{
  "n_layer": 14,
  "d_model": 128,
  "n_head": 4,
  "n_kv_head": 4,
  "head_dim": 32,
  "d_mlp": 512,
  "vocab_size": 2048,
  "activation": "swiglu",
  "norm": "rmsnorm",
  "norm_place": "pre",
  "norm_eps": 1e-06,
  "positions": "rope",
  "rope_base": 10000.0,
  "rope_fraction": 1.0,
  "qk_norm": false,
  "attn_scale": 0.177,
  "bias": "none",
  "tie_embeddings": false,
  "parallel_block": false,
  "init": "uniform",
  "init_std_qkv": 0.0304,
  "init_std_o": 0.0304,
  "init_std_up": 0.0304,
  "init_std_down": 0.0,
  "optimizer": "soap_variant",
  "lr": 0.00797,
  "beta1": 0.95,
  "beta2": 0.95,
  "weight_decay": 0.0,
  "lr_head": 0.00762,
  "grad_clip": 0.5,
  "warmup_steps": 200,
  "schedule": "wsd",
  "decay_fraction": 1.0,
  "decay_shape": "linear",
  "final_lr_fraction": 0.1,
  "batch_tokens": 65536,
  "seq_len": 1024,
  "doc_mask": true,
  "train_tokens": 155800000,
  "steps": 2378,
  "dataset": "wikipedia_en"
}
Each number is 128 + 24 x the weight over its row's rms, rounded and kept within 0 to 255. Layers, rows and columns count from 0. The size above them is the row's rms in percent of the matrix's.

# layer 8 MLP gate, 512x128, rms 0.196, rows 238-255, columns 0-127
size [ 99  99  97 112 102 102  96  92  99  96 101 113 101 101  97 110  76  92]
[[106 118  58 147  97 129 125 129  89  97 166 177 162 122 156 130 133 161  78 132 120 151  96 136 101 120 139 100 133 145 115 158 140 154 142 130 132 120 144 133 154  76 130  98 178 100 127 108 109 147 147 161 100 110 125 139 116 172 109 126 112 109 143 120 148 143 145 111 146 173 133 115 160 140 136 178 152 158  80 131 135 125 125 155 146 165  89  87 127 105 132 141 137 134 151 141  83 128 150 130 120 130 112 156 125 139 125 125 125  90 150 147 164  84 166 134 123 139 122  95 107 137 138  88 163 120 137 134]
 [125 108 114 125 144 164 144 143 135 130 152 141 123 102 147  97 178 159 128 140 151 146  88 124 105  93 150 118 132 156 104 155 175 132 101 129 112 127 138 141 101 129 141  89  86  88 139 154 157 151 149 105 141 139 119 106  94 132 144 104 107 111 157 128 168 115 158 163 164  97 114 133 157 119 144 127 142  93 106 159 131 165 108  86 116  91 113 132  92 132 126 100 170 106 108 123  85 137 162 129 163 142 116 113 145  90 138 130  86 112 186  86 149 134 167 107 105 160 151 114 140 131  93 128 110 110 128 124]
 [132 107 154  91 143 153 124 174 124 116 145 108 117  95  87 140 136 140 120  86 148 182  74 139 123  57  97 128 155 150  78 114 116 106 140 111 154 148 118 125 116 106 133 150 129  97 135  63 140 108 124 161 120 182 141 120 129 120 134  83 152  87  96  81 122 120 119 103 103 135 104 138 141 125 172 146 104 149 108 108 109 132 109 133 138 137 141  84  96 146 153 133 150  94 134 121 140 128 167 108 162 135 134 122 128 131 128 143 126 103 127 145 116 165 145 140  82  95  99 122 131 157 133 128 128 122 126 153]
 [125 120 111 112 132 129 102 109 129 155 156 140  84 144 107 130 144 105 135  89 154 131 149 150 134 159 173 111 102 204 148  87 117 102 151 114 155 140 123 130 122  95  62 126 118 124 150 137 136 121 119 147 107 110 142 127 117  75 142  93 122 150  95 138  83 134 142 142 183 135 138 117 146 131 174 103 141 136  97 132  87 125  94 115 152 113 131 131 143 136 153 142 163 101 136 153 162 125 116 128 176  97 136 160 129 136 107 115 134 143 104 136 132 103  91  88 105 142 151  80 126 146 154 104 105 120  96 106]
 [122  94 135 110 144 123 119 171 165 109 143 102 179  90  96 139 176 109 147 120 141  68 115 121 124 143 158 137 128 134 135 148 113 157 113 135 120 104 148 102  94  83 109 141 118 140 150 122 121 149 122 104 145  98 133 118  81 160 141  88 127 107 145 153 124 154  82 145 143 179 129 141 149 103 161 147 107 139 105 140 144 106  97 112 145 149 156 108 153 108 113 197 104 123  97 101 124 139 120 146 117 170 130 125 103 155 129 109 133 105 115 124 135  96 125 127 152 121 117 122 116  77  76 128 163 166 118 129]
 [128 132 147 147 111 123 166  80 149 141 108 118 124 112 122 110  86 124 148 103 126 179  93 124 110 137 130 110 123 120 113 171 152 132 132 163 103 159 122 149 123 110 103 110 166 117 111 121 134 125 128 148 118 126  95 157 139 144 159 124 103 126 172 114  93 129 119 114 134 162 158 129 146 122 134 180 141 115  98 107 138  95 121 151  75  88 108 115 130 151 103 151 101 118 126 102 129  94 127 130 158 136 150 151 108 143  83 108 153 120 130 151 163 101 149 190 120 158 106 195 165 127 142 147 129 178 165 148]
 [141 109  87  99 157  89 133 128 140 122  97 163 139 122 152 116 135  91 126 141 102 115 114 132 118 177 157 150 128 125 150 111  79 170 142 157 116 101 110 165 107 133  93 137  90 129 122 146 115  87 136  97 174 153 118  86 155 119 159 144  93 103 179 166 125 162 138 130 141  89 126 128 150 113 120  89 126 118 152 147 112 157 118 152 169  79 142 106 121  94 137 124 132  98 134 131  87 186 118 123 130 150 140 145  97 139 141 137 134  90 102 160 158  96 126 109 117 153 121 161 121 124 155 108 135 137 137 132]
 [ 96 139 123 167 142 157 134 150 124 105 140 168  89  88  81 168 132 114 112  87 119 144 139 124 114 126 125  91 100 101 131  93 162 163 130 124 123 117 140 124 119 129 134 131 125 111 137 133 133 144 134 130 140  92 114  96 155 146 108 120 152  85  95 112 129  58 124  92 177 151  79 108 119 175 118 113 109 134 125 123 127 144 111 100 107 140 103 111 107  82 175 143 147 151 123 126 126 106 143 126 132 194 131 150 111 141 105 171 125  89 122 129 126 161 147 116  80 127  89 164 109 129 125 102 119 113 120 136]
 [144 144 121 107 117 187 111 112 151 118 102 177 132 103  92 163  67 125 150 110 120 105 160 133 103 126 101 128 132 132  96 113 133 128 106  99 130 109 105 104 113 132 125 105 138 151 109 118 172 151  86 118  95 125 113 147 147  88 129 124 142 158 123 162 164  97 121 144 127 152 105 162  82 110 103 132 192 131 125 154 145 150 148 136 107 105 103 139 148 108 159 144 113 102 150  99 145 105 170 132 104 145 147 130 101 134 180 108 102 162 105 106 122 148 120 147 128 134  96 141 113 156 106 119 132  91 172 148]
 [ 97 146 122  93 144 143 133  66 124 136 102 119 161 153 125 116 114 158 130 160 194 150 141  72 147 132 136 133 119  99 108 164 175 121 149 143 132  99 133 112 135 101 108 152 144  98  90 110 133 127 108 167 137  93 121 137 154 159 102 145 133 179 139 145 153 177 103 141 173 105 112 104  92 118 130 126 148 124 122 118 128 170 127 141 122 128 124 127 181 149 116 114 124 131 129 154 115 127 101  91 125 146 122  81 130 101 143 155 164 162 139 156  92 129 169 153 109 154 146 111 106 141 148 109 142 131 151 143]
 [104 145 138 146 151 137 126 117 108 136 153 144 158 108 107 135 125 116 100 105 177 130 140 126 122 142 180 138 127 119 169 124 103 111 128 125 176 101 124 113 114  83  99 125  90 131 111 128 162  94 157 140 174 132 120 137 136 117 137 121 126 155 107 131 126 169 131 106 132 106 155 188 132 114  92 106 157 115 156 124 138 175  48 136 141 119 144 156  72 127 114 127 102 112 132 152 118 115 183 124 158 120 101 175 122 147  97 110 126 151  97 157 153 171 141  96 108 117 119 140 118 120 132 108 165 120 147 122]
 [101 106 125  96 145 156 138 129 131 144  85 125 113 144 128 123 119 136  99  81 172 116 152 119 100 173 123 175 129 147 137 178 156 116 105  95 150 128 163 136 141 137  89 131 124 175 136 142 143 137 191 125 116 109 153  97 146 126 109  91 152 122 175 147  84  98 151 129 130 120 167 123 104 151 109 107 137 141 166 122 127 108 103 146 136 111  91  66 115 144 172 120 129  85 130 141 115 139 148 132 112 134 118  93 170 115 119 142 120 104 112 161 109 103 111 108 148 150  99 111 122 118  90 151 153 154 126 136]
 [100 124 158 144 133 127 200 102 152 139 111 107  98 143 132 146 133 122 119  99 121 151  90 138  96 144 127 146  74 113  99 115 152 175 133 116  80 134 125 111 142 115 129 120 132 136 132 104  91 184 126 161 112 127 140  94 165  82 121 109 155 170 165 145 148 122 112 116 135 156 156  83 147 103 123 135  86 131 103 116 131 103 161 142  96 100 153 137 156 102 154 124 129 126 158 131 133 125  92 137 151 170 121  92 115 139 125 133 126  90 138 135 117 102 148  74 135 125 129 128 150 114 125 151 106 135 176 168]
 [ 53 112 136  90 135 151  90 194 121 113 128  96 143 117 147 121 121 143 178 129 125 109 138 107 184 103 143  85 106 144 108 117 120  93 148 130 183 126 131 105 109 117 124 115 159 129 111 178 143 119 120 110 132 113 116 150 161 115 128 103 155 127 130 120 108 168 121 125 173 128 149 115 124 121 157 125 142 109 138 160 144 108 125 165 165 103 130 142 150 136 143 127 117 131 119 138 130  95 118 139 129 103 119 180  81 118 145 115 109 158 138 174 125 119  83 111  75 131 155  99 146 121 110 136 105 160 127 156]
 [152 124  89 109  93 171 116 141 109 134 162 148 165 114  87 163 119 118 137 136 111 111 108 150 162 108 137 141 167 166 153 159  98 133 100 132 112  94  98  88 103 110  80 117 117 148 107 131 127 111 171 131 146 147  95 122 110  83  99 131  99 121 110 156 143  97 102 140 125 125 143 107  84 130 137 147  76 145 136 105 117 165 117 143 148 133 111 120 117 124  99  96 160 176  75 122 137 138 123 141 139  98 140  95 126 114 125 134 157 107 120 159 165 162 119 152 127 144 135 134 158 143 118 109 119  81 143 173]
 [ 89 106 128 157 133 124 144 139 162  86 118 131 111 152 147  77  99 135  79 140 102 121 140 134 160 100 160 141 126 140 107 123 131 108 117 140 114 116 150 111 122 111  98 148 146 112 154  98 132  97 135 144 125  82  74 115 147 144 166 119 131 138 113 165 117 127  57 123 116 153 140 125 110  92 109 151 148 167 139 164 106 108 118 133 131 126 128 114 179 111 162 177 124 107 144 131 109 153 136  94 126 134 106 151  94 152 167 127 143 139  85 150 123  87 116 158 182 126 139 157 103 119  93 140 129 162 143 133]
 [165 113 137  87 147 119 103 138 102  94 121 140 122  95 146 126  94 125 104 166 151 122  95 121  92 108 134 134 103  86 144  98 115 123 162 165 164 131 108 165 140 145 109 128 165 128 131 136 157 131 119 135 103 163 150 130 115 147 121 123 119 142 155 124 161 132 167 153  91 138 146 124 146  84  97 124 109 121 156 160  77  82 145 121 104 155 155 143 116 139 146 140 120 138 126 124 125 115 151 117 100 170 110 137 164  70 138  83 151 128 137 127 128 136  86 146 135  58 142 132 120 107 123 142 152 137 107 186]
 [147 121 125  99 164 133 117 162 139 103  87  94 130 145 179 127  82 118 133 141  88  63 125 108 151 129 114 126 109 146 119 136 161 103 130  88 131 109 134 103 102 133 105 130 108 123  90 124 132  92 188 150 112 106 151 156 158 115 139 117 128 135 149 102 136  74 129 121 157 145  90 135 110 142 183 133 119  91 141 120 155 134  99 149  98 108 158 120 141 109 126 135 119 150 140 105 125 154 143 147 106 122 111 153 107 154 116  86 129 121 139 100 138 147  95 181 119  80 129 120 118 116 115 123 184 132 168 118]]
# layer 8 MLP up, 512x128, rms 0.198, rows 238-255, columns 0-127
size [104  96  93 101 102  95  95 114  90  97 103 109  91  99  94 107  74 103]
[[115 135 163  96 109 122 151 126 108 153 179 154 152 101 145 106 187 105 127 120 104  96 131 135 113  91  88 145 149 142 172 121 104 156 136 102 145 124 137 108 147 125  84 144 111 135  89 131 126 156 136  96 123 120 116  97  99 137 117 145 115 104 114 151 146 139 116 139 158 124  98 154 125 111 163 132 134 130 135  95 139  93 127 138  89 154 148 146  86 138 154 111 117 156 148 161  91  75 114  80 128 151  73  91 121 110 121 150 128 133 163 186 113 140 130 114 137 113 135  96 153 114 168 142 109  89 134 132]
 [157 125 123 150 125 104 134 133 164  86 146 162 186 111 114  85 116 138 118 135 164 134 111 138  79 156  95 172 148 130 129 115 125 121  92 106 147 127 171 167 145 158 150 148 106 115 130 106 163 134 104 119 132 146 110 123 115 173 121 154 131  90 136 131 152 120 131 128 118 115 129 116 145 112 159 123 108 113 158 114 125 147 118 109 156 124 122  91 127 131 126 124  77 162 119 103 140 146  99 165 114 139  59 159 155 152 161 141 112  94 134  79  69 106 103 118 114 130 125 138 158 123 146 103  82 121 154 119]
 [133  81 141 106 107 165 112 154  96 136 172 122 124 112 154 167 138 107 115 109 142 146 117 145  91  91 122 144 155 164  80 112 126 122 116 108 134 149 107 127 140 129 163 158 110 127 105  97 144  90  85 135 144 141 140 132  98 101 154  67 116 126  60 127 165  85 160 102 125 124 111 125 170 112 142 132 108 182 108  88 144 119 128 141  83 150 106 127 122 152 147 132 152 118 130 115 137 142 118 140 167 129 102 105  96 111 142 119 167 117 123 131 124 123 130 108 137  84 138 138 118 169 108 101  94 122 137  98]
 [106 150 137 113 134  89 127 107 155 129  83 119  82  80  85 128  93 159 175 143 122 108 118 114 107 128 122 133  99 138 137 165 137 180 137 135 140 123 136 131 118 137 144 147 126  91  77 158 140 124  83 135 130 129  99 144 108  98 100 147 127 111 134 130  92 131  96 117 122 120 143 137 171 155 214 125 136 156 129 126 139 172 138 103 140 105 104 114 157 151 118 138 143 102 128 111 155 147  78 146 138  83 130 155 149 108 106 149 133 150 157 122 135 102 132 141  92 111 114 156 163 124 155  95 103 129 107 136]
 [127 127 144 120 123 157  85 139 169 154  97 121  85  96  99 144 161 161 109 113 160 130  98 105 110 163 162 145 134 119 146 128 108 139 103 104 128 150 136 118 116 147 115 134 146 144 137 125 129 120 117 113 142  76 106 156 137 194 132 105 112 146 108 107 175 125  95 160 131  91 138 146 139 119 154 124 110 133 123 130 160 158  99 150 141 147  75 146 159 145 173  90  88 115 138  83 150 129 105 150 101 141 110 127 115 144  83 154 163 122 166 129 164  88 126  96  89 109 135 115 111 113  93 129 130 141 117 105]
 [175 144  97 117 139 122 177 109 118  97 133 142 105 139 140 159 121 141 116 123 105 133 149 137 131  77 109 131 116 149 115  35 129 141 117 122 158 139 101 150  97  86 141 140  66 114 140 144  87 160 138 119 173 116 135 118 129  93 106 135 108 117 129 144 116 124 137 136 154 158 115 134 115 119 117 115 100 138 140 153 141 111 114 154 137 118 148 102 143 132 124 197 128 157 109 120 118 126 167 144 137 135  89 119  93 112 121 115  87 202 152 139 107 167 143 139  89 130 143 111 109 132 120 124 145 105 111 151]
 [ 70 108 153 151 112 111 120 132 169 145 107  98 143 112 138 156 121 140 141 105 134 159 102 118  82 100 105 133 103 120 108 156 169 170 145 160 109 132 151  93 150 104  97 122 112 134 154 122 101 131 125 127 139 121 144  87 137 130 134 131 122 159 130 158 116 124 109 130 137 145 134 186 174 167 121 118 165 148 130 135 121 141 149 121 149  93 166 109 105 122 139 110 142 166 153 145 171 138 109 123  87  74 121 136 111 146 112 152 111 169  96 162  67 108 126 136 149 142  93 150 141 145 129 163 126  88 120 151]
 [ 41 120  93 158 178 144 149 115  99 118 167  88 101 148 142 133 134 123 123 115 118 122 168 138 157 111 167 121 143  93 150 153 157 141  90 101 145 141 118 133 135 154 118 130 152 138 126  98 127  86 111 136 140 144 143 122 140  99  91 127 132 135 118 141 154 152 125 133 113 116 124 195 123 151 129  73 129 116 139 132 134 154 142 153 137 123 116 142 122 135  93  88 153 170 139 125 142 145 136 136 153 140 152 142 165 136 106 129 121 138 125 119 156  77 150  88 106 159 136 136 105 154 144  72 109 117 171 109]
 [142 136 167  96 118 114 116  79 118 147  86 102 119  94 117 164 130 108 106 157 163 161  99 145 115 151 159 159 126 113  63 105 169 127 134 138 141 116 167  95 143 120 120 130 154 105 119 137 130  86 142 118 128 116 140 120  90 102  89 137 116 152 124 132 123 140  91 130  82 114 146 126 140 122 138  98  97  80  97 105 149 142 117 131 151 153 135 142 118 126  99 118 163 137 152 134 121 140 116  76 125 135 158 138 128  74 105 135 144 130 166 106 137 163  90 132  93 146 146  99 128 100  73  98 121 161 127 127]
 [103 118 133 138 119 132 125 104 138 118 131 120 137 102 173 137 127 130 117 116 113 164 135 136  79 133 137 142 138  99 109 134 128 153 115 166 109 144 128 124 141 191 120 171 107 131 103 109 109 177 161 129 121  65 126 155 121 176  97 126 125 108 160  97 149 155 109 103  91 140 114 124 144 154 181  66 102 151 156 131 139 104 146 106 139 124 109 173  82 150 102 118 159 128 147 135 103 134 137  73 127 150 135 153 123 151 155 123 152 124 130 123 149 133 152 134 144 115 152 140 172 185 103 145 135 125 124 159]
 [114 147 134 135 161 158 101 159  92 117 142  85 143 156 177 117  82 128 121 156 152 149 141 123  97 109  99 185  90 140 113 120 101  92 122 108 170 113 115 129 139 120  80 102 141 147 146 147 142 107 156 103 134 133 137 121 125  98 120 131 133 162 120 106 135 162 138 121 128  94 127 153 141 123 103  63 102 148 137 123 142 151  72 151 134 119 137 127 118  87 138  93 127 135 133 124 114 122 194 142 139 138 117 155  95 160 111 143 154 147  78 166 105 111 131 142 133  99  97 115  95 162 117 119 122 117 108 141]
 [ 68  96 153 139 155 179 136 140 140 112 153 151 112 156 168 109 126 106 113 176 169 149 144 126 128 143 119 152 142 112 115 154 168 128 104 124 133 153 134 155  93 139 158 138 153 130 118  93 120 142 162 141 128 107 131 102 155 122  91  99 131  99 159 116 128 127 131 128  86 123  58 127 157 116 130 135 114 121 141 129 104 130 104 125 155 173 133 109 114 127 141 126 109 133  85 146  80  98 142 152 128 179 137 143 108 111  95 138 135 161 100 148 101 148 118 156 152 158 198 122 104 131 116 121 102 142 152 133]
 [137 149  71 134 160 118  95 145 102 154 135 146 121 144  93 143 127 110 132 123 160 135 157 145 132 121  88 135  91 165 159 119 109 113 111 130 121 147 109 144  73 160 102 136 102  99  87 125 109 104 124 148  57 139 115 105 130 113 135 113 132 115 113 164  95 124 131 176 140 114  85 112 122 120 124 141 171 140 138 103 125 150 152 112 107 145 142 174 139 170 123  85 171 106  87 131 154 115 133 171  99  94 129 148 164 160 144 125 135 145 117 131 149 133 125 154 137 132 130 104 139 156 139 123  73 141 100 111]
 [158 138 129 150 122 120 154 130  78 100 121  93 141 143 130 158 124  72  97 113 127 166 143 157 148 138 138 131 110 161 102 173 133 121 117 101 122 101 119 107 117 106 165 116 160 128 122 158 107 121 119 160 118 124 118 121 150 127 146 191 115 171 101 153 159 144 108 130 109 110 139 116 137 168 106 129 140 146 182 121 128 147 154 114 176 140 107 143  78 137 148 141 127 119  99  89 197 134  86 116 129 138 133 108 140 110 118 124 144 118  90 106 118 131  98  95 135 120 136 135  68 158 143 143 124 105 151  94]
 [ 91 100 103 136 165 138 132 133 139 121 148 103 117 140 126 115 120 103  91 182 111 152 100  96 142 104 122 142 131 142 162 119 130 168 116  95 138 144 200 158 105 107 102 157 150 125 152 138 112 146 131 111 126  99 139 139 106 126 173 140 126 128 175 128 149 165 168 148 131 144 113 175  83 136 166 114 185 146 142 144 158 135 117 121 117 146  77 156 147 112 112 152 123 150 152 151 140 152 117 123 153 137 127 159 142 161 124 119 123 185 146 116 149 102  99 115 109 123 133 128 125 151 151 105 148  77 120 156]
 [134 126 124 106 104 115 115 148 101 133 118  91 124 128 132 140 101 145 123 197 131 142 137 148 123 150 106 123 166 160  97  92 138 158 115  98 112 154  90 113 103 128 141 156 180 159 114 137 100  92 130 110 173  98 136 136  95  99 149 114 153 125  96 105 143 142 121 112 103 144 140 113 127 101 109  99 154 112 162 176 133 136 107 149 163 122  84 126 147 110 116 141  99 123 139 128  72  71 145 110 151 125 105 123 114 142 118 125 129 149 146  82 169 129 114 181 153 124 113 171 149 135 120 131 137 114 179 126]
 [ 95 154 112 132 122 117 126 120 148 139 117 156 196 100 126 118  90  84 114 145 174 124 121 127 189 140 151 144 109 101 106 161 113 185 160 128 123 110 142 161 154 165 134 144  91 147 108 117 110 141 116 147 104 163 151 122 128 123 108 112 161 128 111 159 171  95 111 138 129  96 127 120 149 141  98 101 124 117 164 144 110  98 126 124 135 144 139 147 122 122 116 158 134 122 157 183 140 124 112 130  92 145 117 101 135 130 152 109 164 159 143 138 162 113 103 142 131  90 154 186 113 150 146 157 159 157 121  96]
 [106 118 145 138 145  99 130 108 117  76 120 135 127 114 103 104 128 149 108 167 133 153 121 147 116 151 112 148 127  81 102 103 144 120 124 152 149 133 145 149 126 117 170 201 147 145 167 109 153 112 114 135 106 140 161 115  98 138 144 106 135 135 127  99 116 122 137 123 142 141 149 178 163 118 119 122 110 161 112 121 106  95 129 100 101 128 144 120 110 135 162 152 147 138  98 169 182 107 121 121 123 101 175  95 156 107  93 135 161 129 130 167  83 127 104  95 133 130 160  91 169 124 122 127 112  63 104 139]]
# layer 8 MLP down (transposed), 512x128, rms 0.19, rows 238-255, columns 0-127
size [ 95  92  90 103  98  88  99 121  88  94  95 105  94 105  96 109  95 107]
[[164 128 143 126 131 129 136  90 154 118  79 169 107 101 154 181 189 141 123 122 148  90 186 142 145 156  90 191 142 140 125 132 131 104 135 109 120 138 172 128 142 107 129 104 147 184 133 118 138 144 112  77 118  93 135 130 115 140 133  93 150 130 123 133 129 120 170 141 126 149 143 126  99 144 126 128 132 156 150 131 182 144 113 150  82 142 168 167 138 120 119 142 109 108 107 125  93  90 143 129 106 133 117 127 132 105 145 152 131 140 162 131 110 111 142 110  85 151 166 120 156 130 136 135  86 117 129 118]
 [121 140 132 101 120 142 143 144 134  71 152 119 106 123 141 137 130 150 126  81  72 126 149 133 125 107 127 121 153 102 149 131  87 130  86 187 144 124 132 133  85 126 173  81 154 170  92 122 143 128 131 152 128 134  85 136 139 105 129 121 126  77 110 117 133  94 113 110 160 105 117 109 145 144 109 103  99 115  99 108 127 110 139 109 156 181 131  93 150  97 148 163 116 125 131 177  78 150 145 134 125 110 155 118 156 151 144 144 166 128 175 138 110 133 125 163 148 125 145 141 148 111 161 156 103 142 142 106]
 [115  83 147 110 136 140 159 104  90  83 157 160 163 162 108 127 149 104  76 141 170 158 141  81 101 130 123 143 127 133 120  90 143 147  82 162 123 112 103 131 138 139 132 111  98 154 135 111 173 108 119 110 122 125 134 166 138 102 124 107 101 106 141 131 119 130 127 133 170 131 137 150 154 112 126  95 140 171 126 170 159 160 128  96 132 123 127  89 121 100  77 170 104 108 120 108 150  98  90 108 120 106 126 180 130 109 118 119 116 184 116 121 117 174 142 138 126 140 140 112 128 101 129 109 135 158 112 128]
 [177 185  88 126 144 130 158 176  92 127 140 139 137 176 148 140 155 106 129 122 126  89 147 128 145 103 165 135 126 162 100 124 155 136 160 143 142 159 115 145 149 116 123 130 106 106 172 102  73 141 104 129 121 101 106 112  70 159 104  91 120 138 149 143 158 139 158 186 117 147 122  95 154 118 114 113 100 129 116 135 108 104 108 143 144 145 116 127 154 104 161 109  90 123 157 131 107 131 132 143  44 144 116 129 133 115 135 145 133 148 141 103 125 141 109 150  96 136 125 132 115 150 139 113 124 107 122 159]
 [125 120 112 102 131 102 122 116 140 124 160 121 135 100 102 125 177 118 136 162 153 131  68 130 143 140 150 134 100 102 138 151 117 151 124 134 109 103 135 153 121 192 159 175 116 124 119 142 112 141 147 145 107 137 145 112 120 100 157 153 143 158 157  98  89 147 176 105 166  97 100 154 148 142 139 103 144 105 139 113 108 121 153 143 158 168 127 130 158 130 149 160 135 144 115 191 114 136  99 159 124  98 132 110  95  62 126 109 148 153 116 135 134 128 140 110 105 108 149 158 121  96  83 114 126 177 113 132]
 [ 98 124 119 146 142 103  96 121 128 170 131 131 133 149 125 128 102 121 138 127 125 145  97 135  99  58 101 145 136 112 145 116 164 129 115 143 158 138  78 123  92 133 183 125 109 103 126 121 110 121 105 124 130  99 122 159 132 102 183  79 101 145 156 130 126 133 130 104  85 157 131 143 122 143 150 137 109 101 155 127 105  78 124  94 122  89  89 104 145 135 138 159 114 113 110  76 118 121 158 150 121  95 130 104 117 143 142 154 122 107 123 168 115 117 110 131 125 150  94  91  73  83 101 114 157 156 145 143]
 [166 119 110 111 135 135 123 156 147 131 121 150  94 131 134 106 131 119 124 122 128 110 141 133  81 127 148 142 125  92  93 109 126 104 129 129 148 124 161 130  80  98 141 123 123 141 129  99 103 149 125 174 142 163 131 114 104 155 115 135 117 125 119 152 100 137 135 114 166 134  54 121 167 110 134 115  83  92 141  78 151 113  96 159 132 132  69 105 153 153 148 132 128 128 164 132 158 148  74 177 141  89 115 122 101 142 114  93 146 114 116 148  94 143 160 128 112 188 131 152 117 139 149 121 135 179 136 116]
 [166 115 142 145 135 146 104 106 150  85 117 127 105 115 110 156 110 116 148 115  97  99 151 124 166 151 115 162 162  85 105 154 116 134 155 117 146 136 152 118 148 146 103 163 142 118 109 135 188 133 121 131 133 119 143 118 111  93 155 155 150 103 170 160 147 157 103 126 130 163 125 154 128 117 111 101 109 121 139 136 106 155 127 113  91 120 138 120 132 162  88 156 137 158 182  94  61 131 148 124 162 117 133 108 130 146  82 105 100 107 173 167 145 115 149 146 146 122 128 118 133 116 157  92 161 151 164 104]
 [123 127 132  92  58 160 122 150 159 138 121 168 133 189 108 126 116 137 127 101 146 171 114 105 104 110  54 137 134 163  81 129 101 159  97 148 117 129 111 128 152 127 143 160 130 171 143 148 142 137 147 137 147 157  98 143 168  96 135 116 151 150 153 167 106 131 153 132  99 133 166 167 176 132 109 158 149 133 128  98 161 123  97 132 121 112 120 101 143 147 121 133 132  98 135 114 150 137 102 109 104 115 131 127 100 107 162 146  94 124 111 137 133 133 130 145 139 183 152 121 123 106 161 124 160 123 111 129]
 [ 83 147 132 144 118 146 114 127 127 102  98 138 169  72 197 137  85 151 124 143 113 152 178 136 127  96 119 104 151 124 159 102 139 103 125 146 140 167 124 167 108 179 160 112 116 127 131 114 148 123 111 150 137 133 141 117 165 122  91  98 117  94 130 104 115 123 106 120 142 126 106 103 160  90  99 142 130 115 126 143 144 139  99 105 122 121 146 141 128 140 135  59  94 125 154 140 103  95 142 137  99 163 116 103 141 146 113 124 106 129 171 126 165 106 177 139 146 117 144 109 137 156 147 127 156  97 158  96]
 [164  99 135 166  75 165 145 133 112 102 154 165 109  84 133  99 153 128 141 138 172 123 131  84  49 118  86 112 133 117 174 131 134 145 115 115 152 100 107 116 108 105 138  91 140 127 127 100 156 122 107 101 138 104 139 113 112 106 113 130 153 142 126 114 123 141 109 148 134 120 125 129 106 114 121 160 119 125  97 127 145 160 134 126 179 118 136  78 143 131 152 123 150 136  90 140 115 120 106 100 125 149 131 114 130 137 152 153 137  83 117 117 155 100 195  81 142 130 123 148 128 149  84 107 125 144 169 112]
 [112 144 141 157 130 134 115  99 133 134 153 130 106  87 132 117 137 122 127  93 122 114  94 156 151  76 132 110 122 128  57 117 133 122 105 107  82 123  95 126 143  90 129  78 110 136 110 117 182 101 105 104  68 117 119  96 123 119 160  56 113 145 154 139 143 131 108 122 140 120 138 119 172 140 155 126 104  99 105 129 159 101 114 115 158  92 114 131 159 120  82 114 119 118 121 106 169 143 133 129 136 104 165 129 126 155 104 151 115 122  78 141 148 154 130 118 143 131  94 146 103 123 158 105 159 138 105 133]
 [116 129 155 132 133 148 162 108 134 105 130 112 119 156 132  72 132 167 140 132 129  99 103 134 144 140 143 153 129 128 131 139 123 135 168 109 146 111 172 102 116 165 104 121 162 116 161 125 162 105 147 129 107  90 171 128  99 108 157  93 132  87 133 127 106 118 134 164 158  65 136  92 108 107 120 148 118 103 182 120 117 109 145 134 157  87 150 132 109 119 141 200 109 138 133  98 100 142 104 156  80  96 119 145 126 149 128 104 131 136  97 168 154 115 162 147 113 127 139 115  91 125 114 142 114  92 110 152]
 [174 136 129 117 104 166 102 173  84  85 108 129 120 112 130 125 140  82 153 146 163 144 133 121 159 185 121 129 134 170 128 163 130 103 102 160 119 145 171 119 108 111 124 158 156 121 132 149 143  91 115 148 140 129  86 138 104 113 117 175 131 169 137 118 165 122 127 120 152 111 133 105 136 141  98  94  73 157 160  87 131  99 129 113 145 150 129 116 112 154 159 147 104 135 161 114 142  80  91 130 136 120 105 119  95 100 112  83 134 120 107 136 160 116 165 151 141 110 108 151 146 143 127 119 128 141 156 113]
 [187 103 136 127 120 146 121  97  83 145 167 160 135 152 108 130 137 108 121 126 122 178 128 131 186 180 129 143  87 139 134 159 121 117 123 118 138  92  93 113 114 121 133 111 133 116 138  97 134 106  96 129 131 185  85 162 119  98 125 134  99 168 107 102 123  97 113  93  95  97 128 104 152 144 141 128 129 147 112  99 146 111 105 114 117 115 136  94 108 115 125 119 147 104 121 128 114 138  93 126 133 110 170 101 157 166 129 176 177 125 154 167 130  90 120 112 127 132 114 135 122 131  99  74 146 141 131 163]
 [ 78 154 125 155 100 107 146  85  90 127  99 113 122 145 128 163  81 167 125 156 131 127 130 128 114 157 156  96  98 105 157 110 109  93 150 167 127 173 140 120 153 127 149 133 158 108 136 100 162 129 100 155 142 128  94 140 130 130 114 123 132  91 160 154 109 181 133 171 148 142 150 112 117 115 161 115 110  90 122 163 149 134 148 133 126 132  99 118  85 134 125 113 138 115 148 128 147 168 130  92 114 141 159 146 145  85 126 153 136 121 131 139  87 100 126 194 136 135 127 111 128 103  78 140 133 155 160 116]
 [129  84 151 125 140 115 110 121 127  94 160 135  86 167 113 138 173 169  96 104 102 137 152 109 120 141 115  98 144 112 138 142  95 130 109 131 113 167 140 154 135 111 156  98 139 141 154 139 135 141 127 104 142  91 128 122 117 127 136 145 112 124 125  68 124 177 107  98 142 174 126 112  97 143 111 111 134 141 102 168 184 168  77 134 110  89 144  76 152 158 128 130 129 148 152 105 115 119 142 137 138 121 166 123 141 120 112 144 125 126 124 116  91 151 164 155 194 169 162 128 125 133 110 132 105 133 156 121]
 [164 126 147 127 133 113 133 153 131 120 158 131 116 127 142 153 162 148 124 133 163 160 126 122 130 150 171 151 161 169 155 140 101 158 110 137 111 152 106 110 100 138 125 103 147 140 118  98 157 103 158 119 121 126  90 102 114 118 151 162 153 134 155  74 107 175 116 129 114 152 109 131 168 100  97 122 140 107 135 139 160 104 152 114 134 116  93 146  68 155 103 149 123 133 115 100 148  50 100 120  86 157 147 121 129  93  92 165 131 105 130 109 108 137 137 132 122 171 104 143 137 141  75 121 102 132 108 140]]